Each number is 500 + 25 x the weight over its row's rms, rounded and kept within 0 to 999. Layers, rows and columns count from 0. Numbers have three digits each. The size before them is the row's rms in percent of the matrix's.

# q: layer 9 attention query, 256x256, rms 0.0769, rows 0-46, columns 0-63
# k: layer 9 attention key, 256x256, rms 0.0731, rows 0-45, columns 0-63
q0 093:568473528473474507522502542490518416502501512568510507500493526539540517497451507528492477479507536483494509464499508489509482502530501455504432424500494498499505486485521477496523465527506509
k0 101:488543491479513513555529498503476516503498518489506523542476439516494532481476499515518490483526488446530487518473500502466453516522486454517476531442483505516463476511509478483528463481472505
q1 085:499505496481488475516478474526501495449533499516547502498487493495510522527502521498559469534514513481527494491514524519457480461530518526515477512522515483553491492514535537515492535522478490
k1 090:520550533482524462490510470522512492479498527474484490457511503505518534486478523497477532433519515520493516475492533480525439496509473481474484476486494491490504491486514478506521507473489467
q2 091:525460510473450475506492474481504498518505478510491493506500464481489446508483515530525489522506511498501488485529515524428478488557490524518500508514513501515498468549511498515490502493494522
k2 093:493538464551576496513513477527460495482502540515496490517545490516469530513537469528476558473513507466449460500463517506465499511514501480501497469502481480518505488523502490504509499526524509
q3 095:512515500517524558503536487546508491510491543539495472499496510508473502520506501503503494472474535537489514475501436508469483503510491517498526473519495497474477485487524511482517528522508494
k3 099:482469519544523463534515484568483463496502511487491481485495483498517499515452515497503505493452485503521501502488464495477502452534509483517511493510504507525510519491500531518507505490529481
q4 100:488502491488481492478483494494513497520475482511524500505531535488502529486503520511533480532550480477490502531503524484486489513468485534514500513462501548511521522490490504476486511475555535
k4 097:522540496493456507495481490486499511480520515510517484533509475548528522524491454482489465488479501536497479488470526512527523525501482490521499496515483501499505531485541510525474550473470507
q5 097:495469487503532480526530465512506512517509481494480484566498486516539453499506525537537475516474512515481452508506525495488484484486568489538499527514493478475457479496497477464531425485509539
k5 100:518539476501474505513507474530483457547507516517508482534547533474532507460486517500498524492527462521495495496460549556467464473472497468516491476501476495518456489469491492486540497492486492
q6 090:492509530519486462472542481480521506462475522531500512480465517543484528462524517525494506519467463480497528517505528542500480528511523498481455542490543479465485497476467511513538460499482542
k6 098:506499495482465494487492501527497482513492495514503489545495557461507449460499463487484508512483472489517480500501469503522551467483568559490469468473498458461504536496503438478485549483554494
q7 106:531491513477506528501504494534514455493497493503517524484560502503497535509503555499474539555504514459458487532575493525474500479518501472546508501538491472533491499514552501532497469524474509
k7 108:544489486516516508538501495522481506493488500515506525515537525476504498536476529524537510536513478506511482460514522458499447476493515485454490485453519509501491469476529523522518466547511491
q8 107:530506484504521524498487510502538501539501471489462491524527531503498463492460511517504540491480468535485519460481477536478495508465503519497515481504493485465478492501525509500525502478525525
k8 109:516510502493501465511516516495483488522507525523514492501485486458491507498525502496503508500493488493581469534482510505496489514500554507513526491497443525546457523515487528504475444485485490
q9 097:472521487512531519492540499507475492512503483502521435504514496530476509499496499509506470464487524510485485498476517502509476504471519497480523479528497500547495524479525529524517514519444518
k9 099:512495499530484474490497494466533468523480500500488517523499492565511497498524494484516500551514545499481522518510505509478516503508501457536493519472487476495462467509518514477506473528533527
q10 092:551481518467514472494524521508475485466489536479519500497531511487551475491487515525532495459502515513482528502500506460512510504501495485565490506548452454519512519498491509521483525507482483
k10 103:507483471460473552485501507517532478473475505535473483523465514489518510495505502514549477527471496488517485524543525518498523488484474486537491442501534507518501473508469510523498476542433467
q11 116:481509499538506480506499503484463511540503480498497479512483585511467477455441492544513520446498471522521498474526474513495528509501506453489509459524483501480499521554497542505498512537492470
k11 111:505467553498484493480511503546518509506482496477472511493486487477496437460524479502527472545513490446516506471500520503478526500533540510515509510485477472465493548521482502519456495520514539
q12 090:497507467502456503491514512540527508473487501555470508492491460501479499537500478485471454524510495525511541500489484498494538465477513534509500491501485496507473519503509508511516518488495530
k12 093:511494516531571516494519495495511539502505494508506482501519491533474517505512509492490503466509483488537479537524474517538563523531493524506524447488538502465473517491474469490512517464489508
q13 097:508518452463529502481509487510478474481466501496519478493491491519464533545489507526493502555519535509532473494471521495507529523469497473499537495467475527485497527483513478548499500513536483
k13 103:511512536526510522521515487563486525480518503476475521512506523499508531479469498527483469514501539482493500524504486478462485529484505506537546542452499503486453475445550548492504527484499488
q14 099:499491486511496495500525527486516546522521522538501460475493524543485494500506538511472547516467493523564504457498462495506509486473480486469475486497534478535507538536507490506546532518502505
k14 102:521479518497512510490500510506512542468485489466479528545504480503463460496480490492509522515466510469524493515533471479511506515484550494503503493492508471505468545464502537531491505490535502
q15 093:467488524498527527556468470483505531491509482490510482503533497495484505507512473447477505539511538513458514532524561506495500508542480473510465498543522518527510489512473509474483497485469506
k15 100:506470494489503510495487508466447476517471485479499495472504523564520485508500466524516502484485515508530533475462524497522449513477514527505435533531490517509529474525531461524496495528472535
q16 104:439506501489483550526499510516478526505494509487500523507476493517509476504517518505511499514486486479512466503492498518494436493496473496514516468524529526542462483507491550504512500505450491
k16 106:492502479515470482509487544524493524526474485531464535501490484479488481470502546503490569526505509508495504502497496516425483487478502483492517527515497470487546534500494492583471519533462498
q17 101:508496462543499495458482521500499485527483500473549526504489489499483484515491521530503541488534508456523472555467480484500539469547497462491507478488476469497458525496554461494497509481491519
k17 111:522475510501510484491525526524532531527510534469477495516486510500543464515493479497486464524526492487479437456492534505560482485503505482478517476516491524481486505537521521487480484521482530
q18 094:530501508494486479485531550497550489495520490511492555500487503507512507499495514474477508523505490517501513441506456484532487500492483478478484517448512512517492496499511481466526508451516524
k18 103:532541464519523501513499498469473531498500532500487500488488491516519450483492451497526496483475495493512463498533426546482533537490535518459536494551478464569522457488522502491515500526515491
q19 090:484551511482522515509477479482506517486485496511478497479537498515536492498555513447496518510498514496510523512456487462485484531522448484523466445447473470484514491491460535535478491483514500
k19 095:502504456487508461500488513504481480465488507531484503484519566486474498530516495499531433456523524526541486456478478491518500497478503505516523482494557470486472466517506481510457525444508500
q20 102:507538484470520488532490504484550506481527504482524511470472459494507474501480498509454516502500475477493510463474477490452475490519511511523470514478470484477518543509539513522492487514492508
k20 107:494501516493547474531499485472526510525529477493474487513510477501519493506504481497494477479494509436512465500546539493478515494471511492507426480511499491532503524527464526502502487468509511
q21 102:471517477473485519503489482509515466546553505416522475484514487516456514537480509525542489465483513494516507534500490545505487469531523539510538474485500498476484451523502498500545512483478494
k21 110:491507531509510506494491490543500503472473481509508524499485472528505477505508498510463503484525472496452503474522456528517505477536507460456493480512511518488484493536550531526490512450511494
q22 086:528489420482503550481494498469511533489464512503552502484449496490511505510524509485504473517489523510482528485454519486484496502511521488493499475472472514445496550490506514534491529442478523
k22 095:521539526470534501476534469487547541482534521425502496459559466477482475514485519511511484524495493486481505456462495484510504483500490485513536523501489468501463482506496507496498490491492522
q23 097:450515496505516538515514504530500498489533495513534494514525466472491510507508426521524498533475492514534532506530503476506486476496479518476514495538502529478528522457511468497473518502491460
k23 104:476508502504503508502502527470513530517496500508545464496472478507463500522510504528495530471492520505538503522544532479535478474524523481518518475493487549543514555470462536530495489470503522
q24 099:478476457525466513557530461523499508534470468537483494512503529475517449505496462527536516490539481547497471476491523494541503498500491531505482501468469506471515526470467473506499473501529487
k24 103:504471462505521498512512463500479490508505465476504515470464501495462466465512522517497519484499503478498490511474498510497507481532529493468500442489516511504461502514503456478479457502471542
q25 092:474468489519456527503486517513466504462492451514490542498471550505526490513499523485507493536491489514477494493491481486509508525502475528485533527500459498520545518480500490492475557504514477
k25 098:483495470496516490493489492475509492447474515471455479511458484475496526526476514516583500502495518488475500504487469511502476546513497479542533472469487495557460465507469447523516477460483513
q26 098:501474511475469508560512493488536506460487544522470463493487489493492545488522527511502530470511485504521502488474496454524488519488533468494482519489495502483501469514496521527553524505482498
k26 103:464490481513505542490531453493493475516479488468435498546489505536511532516473473490500478482522510496505502498491508483490489461523526487485546504502462524488495481497520481537472486495491532
q27 097:502493496501502437472472508502501525469502508516489492508490477496532506502493450524523528475495494481526465530471487500509497485513502480495493528496517506536515516506534493478497505534511511
k27 106:484495493533496487551506533506495475516502469474502526552486473531551473494484486509492530513526524485489492533502510509514533473474481495510520520448554474505494474476465489560489506506505451
q28 089:490476527525493509510516520505465535489535466459476503542449455523526510494471516482467506502490469517477526471504496510479496528545502541513516504515496470483532494507503540505488485521526475
k28 093:505552502525463506518485510523478497509499538512509500489467493516511467522528531461502459479473501506479528489481500463530515545464496489517469463491491487531433496508481470518494478460480509
q29 107:495527527494542482527501519524499547498449526484551475509502515519487473467516510499496502471478485544507497479508512466498548504480509484470530479507506452539528481523488482487494538531524503
k29 111:449403492487510515449538548484515539514545498510487513471517524487474505500485503481518497521516451538529513520497499493469543501520458497448460494505483507485477500491500470491457504477485521
q30 098:542518506500484476457538482457472494508471502499480462497483507466497478478527503461537466535471490521489478502491527494503516456460512512530479461478486527492516574502500468480489508467499506
k30 101:496458488491483507508478512471537486517500479502508520525544506466487523491500513508496435490480478480502488526499452502510514493453452507491504495509459535488520486487511504481462527483504458
q31 106:502449515509503461530509508463498505501512517465488486540444534469528478497516497510484526436476502508483506525504497559478482505491503524512501465511483499475513491491490511496488517521528485
k31 112:467496518478484477502500505480523543488460477470501502490514520464522525537478514522512499528470504530468524513528510492500484510510497503523446459498486511508512525482508469485497479480483496
q32 098:479517460541522489499495537497567471469537452510504501461510511504504516454522540509502499521485480506534534457439458554440534504503475485497485485493509507568475484472484527506495485500498518
k32 105:530523520480480502496513531498525518476514511519512493500480520495523498515535538512466469523531492493528543470517513466503459496475522542533477455495493494541509533481484522494483468479514489
q33 107:476500472473502482486507497489523497455498520491470537520526504481519505492507488519516523529495492515482507526513553465507506494515536535501515532496531529502488484493525512560509498513454539
k33 108:520528506530454485490526511523516536525462479525520498491496525506486526553484484479478493512558530486484485548519506482476525464475497467480490484505555504452452504475523538523502516519522502
q34 098:511495479487551528489459513542496479483506503495517490519478504486508493503478495479481518528448472511508502488515518499498514550469506495487489504488492504499512498487544490516453461518527490
k34 099:500517507475525518451481470529527538511519496489532518568473521490447491477491523439498453529530499510497508500540506459487524528527518505487477465535481538471503492519532464450510468508482470
q35 096:509443516497506520518491527477519565507484450484502556507447510505501517483535494451450507535529507501484456509508584492582511516521500519484487503490502503496488469483482482473501472491551464
k35 101:566494507537472505534493504509491508487502482502509471504455506508465468467495462499509497533454518513491486502467499490521534484457513545514452533489472479545530572480504495479512494505475498
q36 095:490507507484447512517535499494515477487430477514515505486454516487552486514517507507530510504492522503494518490516469476469478523507473555492455465521480460535505541508483478464479474471529489
k36 098:492520500510482475532490482470509525490460483496494488500470468464497523503493565485506499468485506482494500483482488482503512563525566476516503499501525461538513480499494493519483475456436528
q37 101:525436501512521473484511509499467510514531468492464480514485493514506516490513520462503496493489487513520421515502509521494485503509513512458479493459469455512499478495469523493476498543485513
k37 100:500477474510489529487524512483520489500471517522442477473505494472484478555499495509497528562504525506489503456535497487510523488476478557533497553501481490480508496484534457492524521503513496
q38 099:469560516495444444473476480486526489476494491484500473548488510504525517492504504515518466511471486477541547512481468515494544500520513486483462507505494526488478466494477521507526499485497489
k38 103:486498503517493497504488477466513520498484497524502517494556502494530452508509452493521475477522488468457551477473517493543511490479496566490476489509530521466502456538509504464486475501498539
q39 104:509499536503501491531534482479446465521504514509543536486504462507480542465547506497510490567490509504502464522467545533486473514514494526456487507480547521476520519489509466484475489527515506
k39 101:509490525538517467510537518568510500474535481484515528504501529507493459520518548503488473472461500520509502503504522519505483483499487533436503546513474470496567484505503538514493507484499478
q40 096:515528493476479509512501508517540499510518494490519476550492433452526507498502497509497485514494527504515489511510486539538509476471483492472503510501472497521490516453489507494500538476477487
k40 103:498492501518512495492465471469493562512530534514518500519465491521533503483533510506522454493526510515501519528524527520499500479501490474498491508479484504501523477525496487472495542451513512
q41 103:469511456500501460462500478487525459496525471507514527511489512501525526537530500512481507532486513521475526501512509478534509481490516504513490520472516533512531488502534492497482512529509499
k41 110:517514454531504479544520508454491488468515493534497495469488494530553563528495511540514511503507556465515527531505513456535485528503528483487482467538508499541512465535503532527520523504505514
q42 095:503461525521530526495478549511478541546496510479497465493506520497518479479484536488474530499488487537500496518509480531538552532487525524511499478518517479470473500480517486485497500547486488
k42 100:467495519522530489478541497486537505469497498538498502517477478506505493506483453522483510505512447526530466466524516494523540563530514498474548485502462459533496478500453489489507449537462509
q43 106:489547504524530503501532517446463523476550492488508466469525495531493531517441499484525491463460500514541502506517505516462509496508468482514507475496523467517481496484473485470478488484470504
k43 110:458475513551491498452500483446518500509499464484531529444515458501528510473489508502528478529453505505499494493514497533496480510469501510493468520459490527498493542514475508506484486521533491
q44 095:504534499522465520455513514526496523471485471525478472454545530522468535525525522510485539485514507509520486536478479494485507508511462506511532505495484519493508458503510492499483489530495507
k44 102:497495494498482510517529488488467474441500511484489484531490498492528511511524527506517477518512502506487515479489464502512488468495532501521535532495489528484509517478515537496515545472494518
q45 093:508472495474539500491472519501506560515508503497471476516489509477472480461488533531467534510497505542543482505503509490547495457561478467501461499533526541535506539475479510455523502500514447
k45 100:489515553549529478484499505495484534483531467477522513489461463514486490518517526477522516499470495483500473501513517495514518478491510517506463490525504474528496505493513509506531470500495526
q46 099:492493485462506522475498515456482509482505536456482434481541507548486475495455508452492481530478546484505510505513535506501519480501493490505497524493504435452472499480503460511508493489521496